Each number is 128 + 32 x the weight over its row's rms, rounded and kept within 0 to 255. Layers, rows and columns count from 0. Numbers have three digits each. The size before them is the row's rms in percent of the matrix's.

# up: layer 5 MLP up, 512x128, rms 0.121, rows 424-476, columns 0-127
# down: layer 5 MLP down (transposed), 512x128, rms 0.0989, rows 424-475, columns 0-127
up424 098:109122106164148105101123085135113112099127090159061155103081149155110130091110110077158114144186072148150155039149125123101108145125127128132132160083123123138134142102149083151109087131145069157067154131174149137185131146139148128120108166101174042089070165169135120166133148155125136132129111142168127178156135098112113164109143139155108157132142086182148088165123143205119205166041
down424 104:133109147089147088164080122125112143146133083111101164150091153119143078137107154122063165078143172108142121121151155143101163161095111088086101102154163144168104113148171153193141135143175054119121091112183174113166100108094160174062112105172161148045080140169143078139155133119113138166144175064167077092108134154118149152172107142118076141154110143141145077166117142151128098101074
up425 092:161131088126153146143142144130112152151081107131062150144152145119105166073157079184176074134159167079123154162170145089064179121121100151143176138110107154149139130129121227103125131119112183154119140173146107111113093138110105169118053145136059096111129183131105109080076141137104116162111169140175105115108147120121107123148115141102168108130107116046133167081080134147147072062107
down425 084:115148163098193131173100164075106135142096106191136075172159116131109190078120105175083150114157045081103077105110165141160135112089104154140108146113138102158079163120151159119094157064112184124158130108105085112096148143095194127114178152138192110134125115164097105136115140180109141120145114175123079144125138119180153130142084126177135115142175082151158091097094106137110176121067
up426 083:151092100127136136185159165130102147110099101116097154110112181121132064143124135134194101129163156097120099162111140137051115065115114089168154118118116131147125154140180219145111148122080153107126099102115154089140118141150121127175150140045105148108176138118133095093072094139175135141092152157138180092135209124134101123125059116108082086122185156046126107146143116140138195111111
down426 092:103147128176182135118114057080148109162104152134117123144094154090105131120108100117084142091112085139072117118096143144184167123131179187122166123149126142175139121113090092102109160104175114161099126170101149153132110128145125111150080126144140154122074144191117112141150163128112109037153170067142124052181100129113115113155180114152110068125119129221110163086085129131126161191181
up427 106:113075114129136131112130103115143102085126071109166079096078182121083196137136106116162151170095157143147144055183134130159072098120143106156125163126147097138095116129111105119143135105161195162106189141107165126146143135134182113117168181102123083137034069152102108153102105064120097137099062120114140127167172132106130071147122135176140117134174142107135148160161160106078122160060
down427 105:099137099119162116113132165114197123069137146165122056120145227160168114140145079092078105100123124139130128140138137088126105111122195122138157115158137125093123126187177141124107150166129159136082159170153125136083198156082147129106066153070146107185146170122145106048132115126140131128123102141143118109072071123099096065120153193163151153135105123150150104106115130091121167070169
up428 090:155149149117136073113130160107111106106139074147110166143145121155159174135162164070149095102190069079098141157123118118090160097154141077208148121118115154094111125123105114138139164104110123141107057134127154081133125174143084172132162106121173170141117144104152024112155146126164150101139129124120221148171135090135121119122112074122106122112174096140136150100114142115069143206050
down428 092:075127111124135134132088168096096125167140115095147091136067128093025113158137135178119122135134156127147084167116109142073114174088109176096134098156133123138116137080114162116141065129126157189152140142089181172176181144176178099086124099157141155160117113149112134111134151152112105050123095174130115203061058175127170153104143138118138092118149096135192158112133110103156144137101
up429 095:171120086133124075155173131119102086104096108135117084124131154101074170130100122131169137106084166135064146167120115105118100152125119142151101139184147150179165126147197179172175111124067155129122175145123158145112145103165081129151160143136082109147128045156185144118136118134207150157101102112135126117147099136127102125167112151099126072143212212097127158091094094139074134077116
down429 095:113082108146129120145102204124094143173114132139113158100118122136184172087107108121102165137158109120206085073124099083115113151170162153149206146165097119081171136147113102098117123138158141097125128121103172133128118143205140186111185082146152125099132144111153113090114104105092164122130148131131060169128046165136105147075098192122087184093081170082115143128112131166100091098148
up430 099:131177075079131052132159109115119112149102094133145134101189083182099127060107098131109112138168148111096114131125170168080156142129150094164159110146131119100199113112132201129177067113131113114087093165134112052160147132105065149131129098138149139081124130122165083115129058122141149152159129146151165130212117101074144085123103098112077121125146107091151170089170164148102166112129
down430 093:105076182147124146146095124159187125114124152176092140061100142169144152171160090137129155105155120170113089098070119159135119190099124086113147109105138105087071120147082141155132154139150147127126127082130150169129117100144130174075123150151124122144135107144127192159098129086044104162100149126102114154151118142085188088143167173177113146169135167180045096110067105130196167151114
up431 114:125150176101154144149160081028115123166078133118144157095117133168151124144138148106123131074146131127101153135148130152061194108122126063114143156118118167151208137082173181134124104157095107126056101160117119062108104125110129096140134125082144144120171125123124097066140073149116110146152111123117123165208211125115120147197086128154065133095117120092167109133115132114138106070136
down431 098:109110092177142190169118133167194132088110092023140068141124115098107150123126146103145126081112121081196179125063118105141152071150182124153083154105107122120190123110152157140115113160109161086183121144182133152137127149128080118149139109177153131107103104132078085038177113165089148136130127089125144130151137132111143145101135169145135100127140178119141095055162162088122137152127
up432 108:148171102102158115128146081065074142172089118145099120169146135126114135038173134183122102153239076106136125127114078057127217105143072154163146142104110195131146113143127124081125112103146185134129143152119148122129173148145125161121090137105078072150102128096116141082092172124110125098137131131149089097110119075106102152149121122129142063180123142088163103117159147129123109089140
down432 098:167132051130138114148069067163137141139108157130161162158121135148191124096156073080120122103139116095171104130101164134156087037175135091200157183197145115175145128129181065124114131114133120136126126154083148110150100154141147124128101087091152145161106113118131140186141171131127126154147102185061059118121160086166121113150089154161089070144129129113138100154097111111109117070108
up433 108:131179139145180187157197109103148052152101118160111123129145139140080102106105120077155135194130078124110126079114139110099145115136057105164110122080101124185173117157186195117110084120064114159144142138133128122110117129122122096133160099121169058181119166152099148139165114091115139060059127134180117155142105063102124145102184085151132148110194129122140119124118123119112099077127
down433 106:092172127092187116164140125128142094107130184136143165096112138108097122107196144141144206171146093103165128165168125150166082104173165105177115097070131127161058117171170128086093094103166126154136118126111147071086110128125128152169142125137126036155124114146156114133070055148090177097097135179072115122123125105078120148137112103150125096138134104124158157085085120104146073185144
up434 098:159130067102129131147159119122100107113099062075126113111074170097109111131139126161136098124085064102090115190112152108119152134158177164160159214147116124185149156139172178135091150101140151153149101105068147126149051115139127150202114130101108135125118074149141082141167103126150133112065075097138089151132194121114121126138108124149167096109171151158141178156083127084165138136058
down434 098:158130174111130065113128177129153158136110126087141135102186159066128150120098091108146164138149089108133129129109161114196113053106126121173045090126120079106115141188161062124056134091090131175171148103138171144103067104109107157160146099117166145139100113117114143149073105089132121158132142171176103110134093115095145116159100126182149181120174140159103093124130136126146099174211
up435 103:125075117132170215128152147140157092084115164105137111102139155114172170147116121092146120174133123032160125173071102120080156143107041099169114147120116152106131143147165140121122101120179146129161132130074138078110150124135073069124166114138130090164157096159117136085159129083120135137068155150156121125162097158142119115161107139122110125051163105093082091091142194151108098058152
down435 104:118119089122115113067137128153111128130123148152069104160082178207125070118096152122123068068123138170089183125160106151162142106173155125130155090158085172161099163157119115074158148147073143102152133092139116085074165172141145121100094106179115138107203155155132118126103107078103149142155141141177079138172039090141149085157126096120090168181112128088144164140158109123138158116135
up436 078:144132167121171127133138057091079103119090072079075097118149161179122118114060159103119159127162119074063142182154204117068153078132143136188093120156116140164149108163197127141126103111069104107101168141108178096085127139140135095155150111070116098153100088120124128132134183133107142119119124123116140121153128151100022139143151116137148085149133133119157120052117105089137157118103
down436 065:144116135157167148115159107177169095210069146166186161103126139150101087142101125115178120077201076126110079156133077119118103144213166136118172152066070126136155123124101126146127167109151169136138119101120072164152129149110137096146129128155160072075076127132095179114135137128123123103136124112105171116097093094116115143124143131155097098169100156061180156082138122092066167142090
up437 090:133008126122133114204132139102078152153092143143094139091119136169154137078122047100103106149125167131038117162158118129139127150108077152088094159133084149101124209094122136126137110104185115142124119140139131172168125081143117167153112154126120096093133130137145173039078113150102116128105111086117141180086130115109150114170142131105117147148187106190095104129148178114145163131143
down437 090:105156157100157129126137147092218117126124156112147137119167148083116122134103162132112202072121116173151101116127089155160143139082148089148146082109147101125163123082121099108120171157099097198186124147105124069113039149138150104178178168137144174178046138109119091125129177168130113113111176111153094092135081111104116151051120128145111104178090075108090083147110127142136113128104
up438 110:128086124122157167080149145100123090100144126155090121104155187139070129102125076096122141161154111126131069083130080130141128122161121123149136166108174128143156125090096170120094111153099132145099165148128119161114172182131138115100185189133127107129080079197169107159060060112122138161105131109109130187134116112128093106173157134109120152066156099192174103160221176119059141109112
down438 109:099093174151133103175102165164176125131110128111127118124064150201114104113091067096104057135099132119201124085096107118095097200126128106112133071091128145139091098145096152110134145110112143134101183101176101100137137131154137132125158077152106166124103088130111173142153110089164138131131169079188145116196146117129097158198172125154135093154108165167154161209117075103096159149123
up439 094:152145131145175141147084086135146131093128096136160160104116127131120116112113185056172136103045115176120099123215145124128148147152148067158085153117139145141143114080137143169159119181088122112090132161104105108085135096140133182128086115161128115119098057173180126144190176099130114180138096147096150121150179092078099121181143113106145108130164153154151187123139062138101098179071
down439 113:119102209133169142133115064185147140155128199138118153126175115106106069119128164149145171171108133088119162092130162138099103139115152123119119163140087121071102071071083092094176147079134095186172126147108102125100118118089144091197089196121101132154137152094140110083110103137085097182165110165137166147093176116116123098187138157118147046113149117138105158160137144152095128099115
up440 115:120072088161137126115135104074058145176107146224123133114173131205143136095082091125161137104115128087125162118170163095096170140162124102133174140107095151146145155153086164161131136166103092138131184157128163152136086152137150110174111162077152109008154071154131128114062106151096128112151075116107152160145113136108070116116117087170097149112123093098125125125138162132175121131126
down440 107:113153115145144142068086089097142102115115201129150152136093141203179087113112141106090119131159140117135177166152155113074104112121187107112097053121125141180129132103121176129089145154105100157124172158131167171160069154126112131142199135044142094057152026144141094188138131090152123091156114105115118146172095152124103104131109127111161133174091099148129108138149126122146153083149
up441 105:110099111111127192117190093112121170113098114209099125086083160109134163183089121099156145178111167119124182136105129129108198148147125079133108128169118154142148151121180162160110124159079143100111155156079132118126167124143122075159133155025119162122107072133165156128090118119126129077114129148148080129160139167098110133159106069122083200075146061118121107152097137128110118061127
down441 101:160089166116159081121086116177210118131153090088098151149132138119170117084113112134096164077154168062163092116054167136094139112083124101115141085176139109082097122085132143153155151136146130132127089094144132169088118086117130173102134084143131207052066122172102176138122114135164149165140154200167145132068067117146136137179120159127129154165123104117133130126119172107101135167136
up442 106:181172108127150142110158054053112090145131134087133075129111118115167153162097082157162149152116103068076107135082112103139118112104069195164139150165108143144180161157177127147117120092106155132118115080098143119117123118121096160156164104121103117151171130145141052119178122085155100131122088109130162118104197125121128120165115143157186142130111133067182173082081163086176157067108
down442 093:099146115129107146083114202178113103136141118116114156131141064138171122144136083063086194128165128123130169113107134144106133150165153087151154142072163097091082140105126125186092103076128111109126170130122145112146098092139121163084103183117102119087136118107173170185189119140121103154168159127067169100189087142159089092115156200099132098108155083132146092137134155156197114060140
up443 105:144143116086142111142160134107130091112127119051162108080094100141130157151167104123113101088160083115137160121137150105151187149127124154144168103175104096126205116080183109099123125100150157116130095178096131134200164134146095144132115163158085175143109066189192102101175164088121126159100106086159139079172141102061144077107168083103126127159160053147100139151096168106157140096114
down443 112:133153115146117147163137108155116112134143154105154061110126092189144158079148125092099084093124113066095119122160148124180126171045138102123138138227149146142178124144112080108102101103140169172201131160050132185143163129105157138126135120134140149135067121106112091079157159142157129137134101041165137084101132119109178096084140135145169084097190112169139138128101133132180129113121
up444 113:127101047167143089164121076121151090191100054107127077089132131157149141096118015146113070133139110118147185136172142134112086136122124127109139121189088128121124128137178115145128119090159115155118172128096159128178132105158098106139095168039112139201191135153116136106120140120117122065138150099155115149125197148088118120090181124092107132168112131139136126116098190143125157138137
down444 107:105112102086168172140131102093185132128144187133141155078184181121165154081072118125145199173129182169150114139130118140170130154102143131093167133090110127048146097124128143116134127152134127116114174106126082153112158081119109104165099055114091096089160161083120091136114082110099088170089158070159157165049138159113153180136110147070142088099121167138139121168134142120151130115187
up445 101:126124086096142153159144117077062144139124147152043117057113171135132181133088070145111151109124129074092127101125170144149162151146122176104133146084104140056115160142104129051099079089210117160127117139164133162184157130106110079154087130087158099108165105196139106141108061143107147135164114075153154133146159131126083116099169142202130151113140124097159112115142103151103118143156
down445 100:135174103108160095151067098095114090154103155114142132180111135115078043106156128122153070111128090192170078153153092141172115107181113135129071108122112118124141124127182133158118157157088101089109139107135150129131116127124131160125168194119140153115152144169102117171167195116139166127148180131102037084045109141116131069119154113104114151142189155138081157182110128149128129185113
up446 110:125101128185142132167138170142134101132114126091139110136152163117062144088127062151136130128109183107100159125087188148078148111117111081136164160154179136107141141149164191127147129102097127130108109110111197092084140109108104098120173151124148114167144161126090157090180036079112098140109129112153103108149212146117108132147099124082130112124225181068132118057114131158124130072134
down446 104:107105159112155154093082112083168119163129122097155107167098140055109094190141114121106163155112118086173123140237153124102159141113124150163105166132126118154167118098111128115157113124131132146167144178165159081125139131124096194135128166073155135165123137125131135128132081118098128205124138155089146051137146211115134089116131148057138149069136146198101138104107107084073099088128
up447 084:089162125155168176112175096181133160130163127129189120070116113160112139140123106158136102231096137129137181106130182135122144106191165132132129137135172111106140105131178121118135047122177178155123076151155117127113089148068101092117086117126139087059125122139154066168137086150100136146153124180123153109101110086094121134176140137162144151083092128070104206118126148129127100124071
down447 098:127112136105154095125142105093086125110143120145046149133089177126137144108124216108177150082158131173121115231114156092113169137180118129084178112106089160128158093117103157131090143168096161098118157088093114105132117124146121144100144121191151140162100061147114177100123176150140103079094078164123052112137118198108122163099181112148122162112135163149106147090118100095149153121181
up448 103:131089144148185179143144146111123092113132114112072150062145136132145171146086152088164156171083173097081067083137185125136114161184082163115132156140178118089142183125108179107174043126147181142145154133103114119100162117136111114183102125142111021175117120176132117106166098104131173142107124103171126148132118131137107165115141176148090133087095134144072117123103154165122086092126
down448 111:131118136129154103128149085133093126152137163146123081122091145145168159094083084184117137098069169130165154116086102132154123103151148136118194064108096155112108130098135094161117155136192102116143122144139050152140072124139126032130125095151148192123190141114146158052094159160083113042138164095135105078156059153151092168112125160154130119130172126082115141127140159112111148160147
up449 096:136105077143124111053119104109107109153119140174116114122145108160187149092116081129058136076109165198076143123137197130171104155149093127123141145115110126090161151136099164090167131148126161161137117149120157135138129126112115153145137117129106155048122148111115098104079062122092090160140039099137167168110124136106132173164106009151087146109125121151119179136154171161161179112122
down449 093:109131125108145133129100121149124132082073121126127231143124121166112142132116132136158177126118184119140151151076114121116136124176107135089108098131135110156136123107098098106135210119151198129133152129111112154095085141153153099180026068111127053134120149115139178144096155170155134087089152108088105143038131142130109092134116153153142178133116150105080101159126200162142086079184
up450 107:134108098103163159088141122125103123132118143062124101080150124104160159060123097118142128189096156082128142079120226140140130097177127100140158155165142096080145185142102125138161080091143152119149115106118140075132121138130109166147110105132201113145182111175164083075148084126173167150170103115110173184173126078139095125135095149114076145114170162082088128067132136199153132109107
down450 101:136108151085179086127133136155170130196118102107141132109159115140124198165131116164194136119169120174130123128154108182116083107180105183112131124122103108132078157098088103101168177130143163074025132091110078129121123108123147127135123178168076109088170146135156087095158138160083080154146150099101141056131122160110102105157144187111187073104165110179092108126124104145147102112135
up451 103:121196123072132104100141129101125092165133127117067139137109170114061145132109133141119162134125133122089109109118189150146143120141124139164168157096118168189166092155184114072115097108148145183131131138110162123096133133115124153112154117149136095178089115168198121118165117059099173123170062082112136131134166074134018131124100158151163040130167125140163160097103114118120073112099
down451 106:137140094168137117115122140114177138159149131099136103126181053197157097115131152074136049030130154150107156142152093132168130138147126136156116152069127118094091144089179164125141168161118105098113122106133160111133058095150087132163127145146100126125151119079136187147124150159168069175138123084083063123113097201133100110165172175124101121162176125084157113133112147123138163138066
up452 066:098138105117147119157132082154077105121145071096124130120135163188093106148100089194193144111102127120121185123159200024107131106135090149095170137107143198156165131090128125100092125115146127121117140174147162040113091085145126165176141109109155081154139143116207085130151109131156175125120156131155127158139168075087069088148164139130172117079120115110121103106133104141104131114096
down452 072:185141125117118090165131118147083169112108087095062148137121072149102111125095185095121094108145179139089061152124127148081179107124151099144125089147110139110081087150175159166146146116091123109091124091144154115165133160142145135158136115150128164086192104129084099182150174113180140141192090082101137150173171102196105190110104116080087087199161103109149146120133111119137180147105
up453 101:147073108125135167145135112182164124196104132129098133112148122132125164097161089092176049139132136065126129159170152143122212115195125117131130177111138104102185150136119171120123076186104088136137092154086106147133126114105112175162121130140154064064160111167127129021118087117124122158127088139139124192092164134133110132179120106087113134045113110121113154084136135133139100153106
down453 101:166114072118118150087136127122139065161149121084171168120139097115111119156146201126092133125136147079142089083114106131211067103122140179132208115168180101122098151085087151076108153109168104182137168133100093111163062137179120082134112088158122184203112085138162136186122167105101109071137179104124091086123108132133124142120152101113120127184107123114147108129093144147113124141100
up454 112:131131102129151123137186083141059120104136123068128100104190188147107142118127093141114118177080193158119160103130125067145124077105130140162159154161150146176111135142156119145128125077124129194149132148146140100165088147117148117158101122131077089109120097156135140133097143126131108055169149046135090129121109103093120161101175115201199121102146101048106165083072146159173091107130
down454 096:123135142103132109142124136105117108148138122060128123076168088155159162141113169142169154123159153121141156149105134113130142132141127095136115166168080122132180132143094084177115114095148195089102103108096136143187136132139101108152102142174106189119099099133095117202126184141130107142161100080187134118094169075122083119031124078160172102123146109178058138085073112143222151141150
up455 080:110151130079122066134137152090106122146117131152132169100147141142120190101134104114109083080157145102126146127115163150114194120098134084149186144171140163109214153087141171119160102173151126101125151178125169103133091132101078089120135163084121165147204091099178110091087126132100178129151156115114140175199146107111136109115125146143046132111139155080119171106183118167057156075126
down455 085:108159089160066149186119090137121143054127138139116053162133140146104136102180151137116133135086130111109109155158115136059172145183111169125109141153115103136196168150060096151117175118191116136109107126144178122118134115151186154137141163113094146086080164186115098127170111146148086138065114088138161131127130102173101093107126091129162148087150120218127074136124150139132145050133
up456 104:114088135112158118125148169050107112084147130107150180137104141154052155076110139134079151087182152125119094074108107136116128091091078141098145114125153129165195115091161151134106086139105120124126157185144198167111137165181126116094098178143115146140139091115176131089075103142061190107164141083095124105144113132120107134164165160130081131155133086135163060110164177162086086098144
down456 115:137073110139141078113085157183097146159116089167098124132126229109156105189107133126109114136151163079126104154090174128094105147069097104133119149146113128112176113152091123164143188161176110093133076122154211159189106144133128128124114154169117211080101107166130138116116082058086115183114167152089120115105124116156141112133176132066146098139164112136124116148104117099087154089135
up457 112:121087132093150151118182163123152104191123116189111181064190133106101179128094116063125127168100171173108106101150153158130155109171092124094059158079110109112175169068061135138121082102138142158102195150102131166144133105113125103158183167128155094096078064169139120105094105109119162148108120079129140133121137127113139124139180156143129150087081111184167154110107139079131119139091
down457 113:129133162158144154095114107148197092136136121112127120148049161111191037181143145150069085095081125060121137152117157136129122164106076121130088140117133163110133095120156136154133156130205181088153147092140159136115135173132118140147093047118137176163085134083115168113097102156139146144156157168118173141146129189152070101081122145118154111114123077122173113153061138098091131096112
up458 119:123152143177155083147124123162162082160102104130148167114115103143082109117090158057145066171147099116113159090160141112086131150180104069098159134124114139142124136141157114108090074133144138160083128134087129133147142130150121123112115157129084154178067091248098139159132118073101166145112100097254081142158142100120125110090167117122144113145154102125133183150103162169129106128101
down458 099:127149109119151109100155199156109107159133128112124117120148111144119085094100177077133148098109134132135138099085168161143102116107176107088127090135134144094107097136085152127137110140051150063131089133134166109156187087190163150080163139132149110146120107078124105103084173095106136102140101097071094164126117112103163122097134162204136152146131117096134118202185176077188215186128
up459 100:154139122162126204129151087077113152109102055172126184153107126129107121141152133072174128115161084119158090115171135114127137124149081119196148086080135149153130112122119203132128122141100146118101169163130146069089086142151125121135142182097151162089083123083125090141100165120075104054065078164111131157094166180099128149172111110183135173078150085134156154129166138143080140100117
down459 080:144182083148152115121143115117100144056133163131133146168170114123185105135101129122097094087075146110159128138119124128089103124098136093152194108148118154173096206114167096130165111151179142129124092076155155086130120138116197118084120125144151092163101100133111128152129157132100170103098142124109024078150079161108213063146118187153138178085126131118180090150146134143126099087109
up460 092:156082124128205131125186042118114091146122108126115131083152151203157168062098155030131112157142173102066122101183196119105159138164138090177122164144104132138159108117130128130092096124105166140086152149093149130125147126136112110148149164122151076155145059129143128099134115121129139150131106124172153132129169108063097123143142103125136043136157094167156186087127133100122105118081
down460 090:083130139117108107105101204117114076126198106089178180145117128165137093112069089107170136115116161130126198107108114088156175132154075121093138128096172198145144160135122099190094157116152142090080107170158077064169111101125072110105142125175192088112162130096110132127148118125102147093070113134147086137190173127190145127154177129172135158128129144113122132141106093150133129117080
up461 096:155077101131136123144107146123128103129113099157175088082121142145123118021133084136149160153123191130099122143111114148132132149190121094121076132110152108095145146115126189161185129126137179129111142148075126112078177142129116124109111171133131112089171070170182163079113050096148134183135126158111156101139104110125119080198155127134102152140194157121144134085177145118028124152161
down461 099:087175140131181124138142155114126108131110155081175128086160114134078127138107160090132152190092149152121131104166113108115122131009152112126168120110137108110060123081149131089081154163111106153191135158150120125132123163114154089093198124132113150176105116092148145103080124188122140135165124157202082132125070142088071145153152111137228106115112162166101106121141138121132101099082
up462 109:132175091145142124063179096181125077146115119106167106117172113154100126129130146141201065163092124084121092086161125113096162104126120178168128108163186116120168129145123116149117110118048086184064181131049123096115128133132126111179173124143110150179184067128157079135144120125168125083149132126097165111195153089120095128159184102137122083113118099139141152093143095114154130141091
down462 112:127130070159085109113126142164144138165126158102111179147075097104141111123104131175200184098156151109107118140074062117126180166137153127117135142114120143153122119152183082136107162088098184089081107117152122174119098113152120151092115134074068157144105123147112088202127080137085137136122174095194133102107100116151163125121112103133121187175142192118066118059176139166126066117148
up463 100:162101124155144180168125150146073117101115179081111139069099143121143112133156118085184140153087160107118140147126121058088131183178067111132154167059089125093091160095089177137127078130135148132085125133101106072193132163144125121124128149131161109160116097178153124112142042136149106158158141159113156158158133154126134149146085135094108147057126138117069130067124190173132077084135
down463 102:119109126135157134126151150129169097200120125195128155108133164160161173143094132140073132094133142189116071121108062151143151127103149165095178066111149122168104115086134069071168139128097107181141135126124106140172078117132107040168134127087118198161134163137177117083129160149092145128098123180125115077102125078123113107135124154178046118139132124193111076131142107150138098132095
up464 099:115123135139164157146126091174110139170103107076119122076083160156173147116150129142151125147116111163122161090127160097095128138127156141099130208174104091098134159104079152123097142139082116107114123153140112146167113142110156087212115151102086125120230074120138119134116039185129140108165096101140130161115103126119123152088111134107163124044076145130115163127174154158148023102111
down464 104:114127139087167116148142136162163159103120190149167163106169099078125136106160129126085156055103076096105092182139064121153143164175144096083111093058103150074134163109134106075210134150118136127174122120078114103146113121089127162153155103163152158185062152167158105101139159180140120094095095174149166116141114125127148123091136127175065111130177108128079085118110117095173138153119
up465 098:151100104101143161153143104131073106122116106113132117096116150089160131129116156049215119132097129182137107161159113152162125149172144063155102115121157142177145171103171164158111103122136165099126104138091118090181181124185116107203141099097168095121188107160146082098202135112154166083146106074122158166100189086107102115100065114166111128091143143146164132090119102106141079147097
down465 090:144126144099109102151105148117131141151144148131161137182081099069152155083113111090118129074158122146161107070131134165095132121188047090161090104115101135142115121116082188130108161138162106151175123168105126215160186123094127170112112118090165079125104155097115088162112109117079089177081148202134082143055131185152155085130145164181178150167140121132110108118123130152118114162094
up466 099:142158087168137121067183120194116127110118091143093116090120162170058127083114060140141098158126153134105176133146170112104129123121137141175097119149152157127121145119095106093113096058127083219057100133127131114115153145110129133132124165119107100116119159131110100113143133088174134153105106090106153120211176065134080143178166157139129164129172038169184130136172123143110149145093
down466 091:123130114129132116121098127122133149188106145174101112126102178144103097146132127144120112135083093152157131089162210074131099136066121109122079116164117123139079126197122099075128082158097143127118110147101140192075158126104112105117128107182110136112085197148252134110117200133125141154129118144140070116171143093129143134144172121081127104100150095179167168125136107174147210122125
up467 124:154130077157150152092131146132124121164107111138095143121148164188119156095086042107175114159080172138125173122122182119091120176140119149141182123123128128111109146147083145151124107032159144152132117107146160140165071131155122129096127162101145083134109149174108152077112067083102148165128179071125129196175106106125129147104115125121079171107141091089078099106092204171071143096122
down467 118:149151169144164109126135202102150148135123126149113183147180157183145138141125108147182109122141112144165173161174144146097034083151102107120016108090182110120126102099121146162134177099097152117110109101175125098111135140095185076124137107125137108117105150152145100159160124131112142140165144129119065192107142082102093159108115119126075078086122079079116117125113062090122146115190
up468 092:118148101115153121128145105166141155168141135138088120081147101141098139069091052154098128170145131139155232106198136166174129192129137118118172121141059130068148107135158113058147058112107146154152110153114117099104066091128106174127111162149099144157100159147156120085130179040135158162123167168123118136114097121082157080098159150113140125145172128114091164101151122123117148101172
down468 109:098157126157168061185142197081095110122095081127172126178093149108128113119163164174090147078166098146076132161079096116081123038119142123124079142091142127185145124089132142106163160128136119128088141072178132165136149119134162081171119140117112133129148129093097122137173081160130126068092128096127096158155195109120143125084102135177152118180138189121165073155112150143159096131162
up469 106:125116062137141131117149128122101124123118144137100093089115114150136087129096078046149095180105113075133119102151152150089155071181089120167164116171121097105159154143128133168117044100110106149186186138112152098144152148161093148123186113118187121186144069185203123109119083107143142133131126145107127182166095150132100078135111177114093096103173150161118084099103153197129140100143
down469 100:105078182133133182128103112141157140148140099130137109145140140176077149092119168102157137103167188149095165105108065145175105144100138086098182204124156108138095128127088099197157115137093092121130091072144124184087160112177132079100144113126098134136063090092211118158099061093122120118104111125138101106114153156138100174145120153123124161078192096126116145154156099121132184183143
up470 102:126120132160128115155145154191126044132085076111108161092147133149087111144158139073134063114143093098136143114123133162156167138124133037190144121146152132183120136101187175133113124133078132158118103168073149117147133090147125150144166122114201142128129136087117088110134171105148192061093134143180133177138158129100079123095131125115101147092187119096085142177076102093158137145060
down470 100:168138194066117100086117133145141141200128170118164146111114084147096092162137135125117034129139140111153089134108151117091170126109111129125036080091166146135140104142128165111077158139128084128096134165108159140099157137125121125106151132083153146099129092107130177179128103092161141121081123192046131099074098154096154134123151155117112128096149160155187109144075128183148133130219
up471 105:143078056168148129096195116096092125173117121196102161087177124153141132111115138129122124155134103104120122090181127092140161103232125193106178098136120164099103178173056110103130103125130121174138141093080160177135116100121123122155132164108077099156126129132107151125067117093124107151125104093140116086149071163104129075156137069179134100123118150217119104129129148138096158144148
down471 102:115132117123146129165115160170120151165127190051133074177086139141104115063105075146167109155152155101103152122136159094106114124088168116139091098208075178106135120159100109159121092122096162144129188123118129121080195149148146107125135133143168147165133136132086094125093156083113165108087154123142101122158141072186153130102100163162142168149085130136136059113144136079142113025161
up472 102:070103121145163134068127126082111130124142119187095085136147159139072132134104081077122153129112132169134140082174161124076087162142108124160128106092142110148186144120114139112088069142125054169124209180164179108141117163131135116112155178123174112077176115132125149147091134094087142082178068123124132138102162098098079140110153122162137143083113108157183135110168139199080111172094
down472 103:084113127171150132110099152130115082130109140123185209154052149100160151091171102043143128128142152097041133158148140124108139134138153190070145157148114120178131104108175080135165136134083141154150195148128135109117146131123139112079110185121129123109127127146105062161161148088104120136144150138113065165113108116102164137146119076094122085160115143183118070135149062113133129175195
up473 099:119127132116138167102163071098111148142146102095154160115147130177151127087087076124148075175137128100126133113168138116070222099121083090145148140091126161120216148142125147170127098109068170102117116170133126126108095146089101139151110132149136108092192133102168073108087082131138120163176161144119216170131155116124112132107092151160104157055130100088142168079167151154129108063120
down473 085:119086061099085145095122094122138170080152197143066106160126150089113158132107155132211185108177153130137169134177208134157114054110109120098118163080109150098118127076150139151101061177185088147110151132111119101118128136126085143046127107115173149108110152170065135126146106125148086107133119115184159118179137158151116125141125126150174098137143103101115145122170166117128106082151
up474 101:126110129119189124174159051089101064155125105073129176087168136174124150113082137054146092132138124091048161111159187109123164123159117119132165174153111168129171141162112154157140095131070164138109121168119151113143104120163100095165128126111151089132162098146128094103122121096101201111119076101149181148158139099075083094149144080172133102085165118134107169074146120117132145079090
down474 108:152140139156255073096139154107150072169067168101158138124104095129142139108112103111109125132099162103121169136113136151097149169162143122135156143148145155139118107108073121132121133130104115140126104153143234145159132114153084124107121092113133144134161123115142119113100086132147153107157133100142119141122163150008103115116148099103117111087167180119112118090095121132120126093124
up475 112:105082096155153062154140151178125099173092082092133152126093127154098132076182145150114070117150093125139151133215125109168149096103135141152180138128096155177114086088139113129116127089096153099121134150140132189205126137141158184177093134110119109053140148063137089128079151141139162094155146153170091129138172078094127167140123145119162107123092098111063125137152133099130074103058
down475 108:154109102071122143123099133146126148131143134123125136141129042106103030145097144099117126129140060134120128145149083171142111121087108124105178128135130133086125138104155117130112102122124082157225127116126157134096161140147129138176158077167187152107151103156139075148109142157064177178145028108083150068140087154157148099108152122118132145089107084098153162147083144136180172184124
up476 097:087087054213162176083130108168150115118131116102171138145191205109099105050141110135123069162135167145119130097118091066089116111110087126185150109108133173202201090127124170088130088094103163158104177142115147127123126157110132151107119151120125109135110126148142151154124093125120116116091161129174122129082163125115136126108122145141158124129126115104114107088142236132068098099142